Each number is 128 + 24 x the weight over the matrix's rms, rounded and kept within 0 to 255. Layers, rows and columns count from 0. Numbers have three digits each.

# q: layer 7 attention query, 256x256, rms 0.102, rows 0-33,64-97,128-161,192-224, columns 160-191
# k: layer 7 attention key, 64x256, rms 0.086, rows 0-32, columns 160-191
q0:111139139096142120138138089130103126158106132140150140131133118134125145129151154117134133137110
q64:162144129146138122112103149116126115103165118123124155088106152148143075125145101088127122099160
q128:129122140145137132162120127099109128148129107133097127152128126112125145106147100106135108143161
q192:126113104127137129123135120101137115134123127140112143114131131114140100142125134117138136141133
k0:135076100104162113130126150160152134114116145098155076189118114167107168163129104115088136102074
q1:122188118166094159074120126136125111156143102106098150132143126073145095134123107123150132164172
q65:140146131127092129131125115108118125127114126147109120147134105127149128125135125137118147142142
q129:126146118165129110142137118118152115132110129131108128122139110112121117126100103147111128127133
q193:136133119130110127114123129134124133119119124120117127125120121134137132126129099134127121122127
k1:136139152115109111151137158098093094140114130160114163089133149094125113125126143117142102113149
q2:139160151122126120134130078123100119124117099136142132111139120138150107115154159140135120143125
q66:145186131139135098103127153145150117127158088123107136110136139136125091103137117109138131113150
q130:127141139120097111150117100115118143110129117096092130141140139114138129161159085104145123121161
q194:121124132134121124137137124087121122133131131143117137121123140120145124129138121105141125103109
k2:123118091138132105134162142169148119133139166087155135135103140150109163108082130139117155136093
q3:136151121128108124119126124125121081170121095109092139134153133104185124082142106153124115107141
q67:120125120135065095128152140114150118126138133136095127158149130137121134136147141128089160120139
q131:130143140163135106147127147122133101122114126118123157133154145110127124117094118156111158115130
q195:134137125140126108118140120126136119130098118131110130115116119126139126121129101153132140103135
k3:133147191129153143124133109076126149116113076124113133127148137110132108145121139116172105131126
q4:108162137111116154119115112098127106152133107151096124123151104108129123141154135148129114134129
q68:157116110146102093138149173123121142153164131145106149128120149138138124125121143113096121121120
q132:125145150155146114145128144112127107118115130106137145131145152147143129109107108116121132124115
q196:120128093148121106128153127123131139146111135113109134114113129134139125121126091142152150106118
k4:179163204098132135122178133103141084145100104124108137097186139116179122094148118155119101125148
q5:131087093132160151124132156144141122129106152119075116128109131080117141147111110109131123162100
q69:102132108141114123128140103099107162144135146123131119115144132140115133148127105133139133162124
q133:114108107134148130116134122132120128125121132136144116136147104137124127110104129118144148160124
q197:119137151115116142124128151159118149131109135113130099132113102116112134124134155129125115142137
k5:152115106133143154135077164111113089118139138178151181104136134110155108148136121136109109093182
q6:134094116129133150138124156130156162108117161119106103135094113121072173139126110127149133128135
q70:107084114125166137145118114142101137114108147074150108137112142122135123120121142117137148141101
q134:136107117115142132122130125134097104118104134147146116112123152134151141108137155135134107119106
q198:129129164107152145142113126155110143124121129136160122126133113113104143129119149117105118169128
k6:162108056127159143128089141149170086134178164178157168157136141136135118108133098139125148127122
q7:118102113126094125119149131149136156124122119098158111105122158171129122087151153112155159074174
q71:138147135130183157126116088130132133121088111131166113118100106144130072132099162117182094127126
q135:168143123107117117133123130134124123132115131110125139114123122151127110129108148095118095130133
q199:137152133109162136100117149123114136126142118119127131133136117124114118127129132108126109146153
k7:147139117128139119135073093142110152112177145122178111125124112160093127131097120123132109113121
q8:129168160131100100121133096129123120131128129133136164121126127148122110169120125122132120147136
q72:118159147157079099137148135115119113142138125133110126147161115139103135145155132142115146120119
q136:107140137170148113127119129113125112125107109091101124118148127143123149126140108137132146130132
q200:116103105151142106120135140115127125124127113108098122132125121130160134131120102155140132105132
k8:157125150092111138122131132123123119110143103131126136105130126060161111092174159131143154128121
q9:107123114142141132136139157110148129148099125121089131127105137125126154147133089159124147110118
q73:115114110108140131165138133141133128118108160109095125146134132131118184110132119134102135147115
q137:139087145143148128119136117117115125124134121126148125127144145122147129108124153162118119098113
q201:116110137117149125147142113146125134111093122120157092150132119130154148124129125156133144143144
k9:147148146099122161120140143117147092167131104146095128152130114122141095109141087136154114106117
q10:160116146110124097118150118138144144113131107122133105138142143155122135078176105113121119127131
q74:135147152108113149127092080145096166133124061097166130117098146115124124154121189118197178136124
q138:158094142153171174149117110096114093130175093120154151110146147141114109077129090100119127149104
q202:163169129139133131115121127130127116123158106154146117151134142116116109130126157137112089136124
k10:096157171119096116131064147137129071162110108154140109106130110119103183155100137164128118134096
q11:143131130136125125113128112119124132130150128109128138138145129142122138151137106110141075158143
q75:114113144120090114146137107101112101152161090143107150124153159130147068124164126130136096127126
q139:120157157157135141129155129139155099124120091124125138119152112131119119123139091119128129164144
q203:148124097149121135089157108101120141149138118138105160123099126121130128130117107135139122108095
k11:112109146131080138129094109122108143101178155117129136141128177125148114149126142126130125113128
q12:124143161150128100125127124113112138101139126099169145160165135166105131117137143138121136134123
q76:097112123104076133144121128122145069145136133143120124144126126112143145130140157164080088122114
q140:148150145132108143141140130156098137117139081126117109084118168141143130129110137133124082115084
q204:117112116130135120114158114090150117134152137110111152123123124127136113132124093135125126097106
k12:161116137102113148140133092082093153134152111163102102151141152122169083098160134156129139130126
q13:094155130164123132111071165147108176106111146112086147140143142104112151137115153120050128122110
q77:109153085162137135111105173102109152162155069182128124098107070119080111189139132136146155134110
q141:129096134165140084131118107120093085107113125126144144113107125132125141109092105152132161104120
q205:135127099128127105144144120108133169112086093098109131110115121176159112146122073102143130125130
k13:129097148127146156132103131100174135107125124141146167115113090101074129126162144142138105128126
q14:141111155113148136141149122116105129105141166156111173126144102130120122128132105124107102134138
q78:115113122146066136148123118131155081116177138121098122124103123095132141176124131145110147096129
q142:153118137088121172104157135119108122158172132144106092131155146087119118115126107106147115129129
q206:139142136147139120099135085102125107139135150122103156142154146148134146123144084104104133084121
k14:113132115109106140114147112112133137168094123138148105067102173146129067159151141116101113118112
q15:095152142150121087076127095134110110110109131076172164123137174147103167101153155149116207125139
q79:114086082122116134096121147134152085100121162184101145093094116111118149179133162105118133092063
q143:065070109109168094111158129120113090106101148134131133122117161125156167092132184154090131086088
q207:089081080081130116167164084092102145116114087083095109101154137153173122129127128126107141125120
k15:090162110096103117110138110101138109158131156143142132142081126185134143138109105102113130157117
q16:143103135109112149166154091141108147125092167142109141116130112161117123129133148121147113164141
q80:159089142104153111092171141149135126152114151118119088096113107135147131139148117133111070117134
q144:102119112147112128122154141144134131146114131134128120118162119124130121130131172103128129178150
q208:171128155115161116122086154158107103136127138197168134136165175108101109116137195141136103147144
k16:093114113126162125118114104119124129141186121173158158177126131166122167152089098142177135094138
q17:153131158144081105121117122160107126112147116125134137136151121113138093126134131150146112147151
q81:150157147143125109113143132115111079142135113143108126128137119136140100152132121153115087112127
q145:160154149121104124145119125120117153128116101112104138116161152137112135149134120128120107118136
q209:136127119133110122110105124102142102123150126116132159144150114145103115119133114142111132105138
k17:155143180093082126131120109110144116106130073117128127128139134102136094146122117119142150097164
q18:131132098137175147136122132118127149096098141092130087174129135125117130129132151134128142149110
q82:109071159065126148132120139108153115129083171125122131103119125131133158138145080126087109130140
q146:131142139129117163120109135157111159145177112135178132108106145118165116152121132148114111148128
q210:096100107129120142121129139144136132129120125156162133118110128108119127132141140138146141159122
k18:122117093097100133141112105160146142084177128143113136164147096180122146108104119138112121097134
q19:195124137164123097124089107088111159141129164149142135111089144155106098152128162165114161132120
q83:154139096094158075076120156119129129176140168146118130120116126128133141160131132100121113148151
q147:146119123117151115120127164118142155137093152127145115132116163134127121110159160138148096121132
q211:133161110113127147113089114139116115124153133134151127135142111137121136119144134125092117164147
k19:112110146054116190111151164163138128091171075095092150142111132126135135136134098100103154180148
q20:143132122147111114124125134140119103136130104095115136102133144109134084112125137144130138166142
q84:142158154121133112117113127154105131145095103129081162121165102140120149100142136130161101156160
q148:131130131113084103145123120119141132136108115110143136101146121146135156119136138158130144093110
q212:100130120104168136153120149106155146136167095107106155135142110133103106145117124137123090145143
k20:139119152143115106135120130131131161111149082093099172163157145137115158088112116129161145117156
q21:112097118120157147161131120162128148114145136082101152184143130121136177111141054088132128110139
q85:069078118130142185132136119136138140116145081151142104141122128125105090182125124171140122143138
q149:108090128111104145146123098126105170147133154118132142121136156082147080096108111158101121134118
q213:109149115099129142141142093135110122127116116141162110137134136141166153130143122105148123129116
k21:111116126120099165123077112139150133130176113113180156134118127128081140167084139095146113112098
q22:136091150129121122130110165144149115122139095120103131127150115085136121110139097118090110121119
q86:141191140146097126131105090133094108137146120101120134156125148155114137106112118118132116145121
q150:118157117120093088122129171129105082145138109165139150121133140135120104110102103141172120136148
q214:128125126129117132113141115108138146161136120167119162140142131132112099117090130135113101149137
k22:113151146133113132117096144151104107124146097169141132137128163094137109102167123128127085113179
q23:130144164132121114117086117126147111107139067107115137168158120106106097134162129126118090117120
q87:120147117147105113117143132112131126129149083152095155096126129155080146119112142139130090141141
q151:121125130130102109151151124106133134135120104128120141123150107131091134120128124184122120111102
q215:124157102122120114119146126102142124136127129106109125120139121125099111122127109124118104109113
k23:134117113119111126133135175138105129125145078122142183110124122140126132121133122148152168125145
q24:132125132126114138162105151132125146106148134114136146127126092108161095173115095110123113116131
q88:128152109137159093082139117147112156164142085140106122139145125108133102142156115189150135160173
q152:145128137150108110123116090143128180132144131122102149140097117103123134152109102175133111142113
q216:129120153157092147145091141119180145159122175142132136179139121119119138145152127140118116144111
k24:194115110161118138118125123121150144106129087162181104145124138123117082139129124150129119134133
q25:139123098149138161107110151115113124099162118119137125106094147105159146132127109111116165090119
q89:147149118123122135112113111152120141111124112113123138141110123086101123140132147166147177114117
q153:180123097113100116127153149135147139146166152146138171125130140122154126140125103151122139113094
q217:142126123135165138107149124099159139133095115136139153141160161136087127136117137132123110132128
k25:138110122118142112119109112126109107135078131134111134104096082144090114127142109082094110140140
q26:131138109122107127104120128127124130110149104148147142122117124155144115099135117106111135124131
q90:135142134149112069097158116112159108138134140136147121116137118178110094109125124160083118123113
q154:103148149110115084143129169181145132154124148135102122156143120099081153114131189173157141122100
q218:118123130117122118098086137123144108150122134133099134121119106151117127106127122136120162124127
k26:172162151161094112087159126101128150096152104138170153116124160123125081145146155150135119121139
q27:167159146141077093153138123164104131163149095141130163150160130159145136120116098137135108161130
q91:134117123107119104131143142106126110131147116148112110140155137123107095117179133140125087155121
q155:113137158136112119144112132126162126105130110102110137140180137138121110129140137138130131108118
q219:148131114131135111136121104155116138118147098126126106136136141132130125112087109120131097118120
k27:129153189164117133121117097141120106096122073126117105142138157129082129169131116117141154094128
q28:141112089121133111137164130119142147149108149135135110125097137159104171115112115119142191137109
q92:089108124128144146146133100124140158117149163093138133113123128145124111134147160112124126130128
q156:101109108139140128143141144107138129132094138122120102108121119129146139103142124120113140147113
q220:107127155112116133136137134168128120111097129108117075133132118124153132180125128127135145117144
k28:111064120136129120113131158127125075103116184128151143147157085110098114121104136091129127119084
q29:132084098116127127130122142110126129104111183112094124112104180146101138124096139152120144103128
q93:118111110096150172154104128117149104106136149111126131096081170125141147131113151112075130108125
q157:142152115082137126127121154142141099149119118166113148168135162129157110156129140139135135125128
q221:131135149109191167148145107117134134120140118105133154122159153118166141116145122120112113146111
k29:099112171105142141123140143125111118128172126111106145116096082127114111092155131078140134126160
q30:142124132130122120119127109144103141109134106119136103124108144115154129152132138129137159127152
q94:117170131096118124074141140161136119174164109157140108113104107112142090107157086137151137147168
q158:136134151129144150136076082127109151127200109135100151127138115151167140131128165153114134098123
q222:167148135123120153091121122131138126109112132116126147112121092160125133101099143121128152126125
k30:182150178117101166115145091134115153136137069150122094108118098115143112180141068129127139136154
q31:126123141135106144090133134155135129169185117107163125113169139118123140109163143129139126162151
q95:145128156118094099133109120131118145119140116115103160148135121082147081184171148097149150105110
q159:124153136121096137144142165151134118104106136146120124100123162134108139130133129139168108144136
q223:131150161134157123096131131139129110123155113132111148139119133108118130141133117131164103141182
k31:162152151114107141123133086081124148124137116100159123118126164142178112128148172110074098101151
q32:113163125129166112122136113096141100147114114115162118139119149148144158134135153110122166101141
q96:146135135114076126148150089111160164102092121094119154117099137129138119138197162154135147109104
q160:142137153139135114109161117132105077104163128087126073087121110136127092125097133131092111112121
q224:080117166125065153108154134095163121116121150081105171142161152121143135148165109120117120144144
k32:146185098113118097107109135130124122133083112182106135157144125126127086116133181163096119137083
q33:160168130142124104128135122132123149088174118112124105168152112175104100150125119134089110152163
q97:119135113140120155138157135108129101148125114162130098111147136137077112116150162155106086128135
q161:120146132118121084166164133128165120105084125111098114154151153144126126104121115171167145073136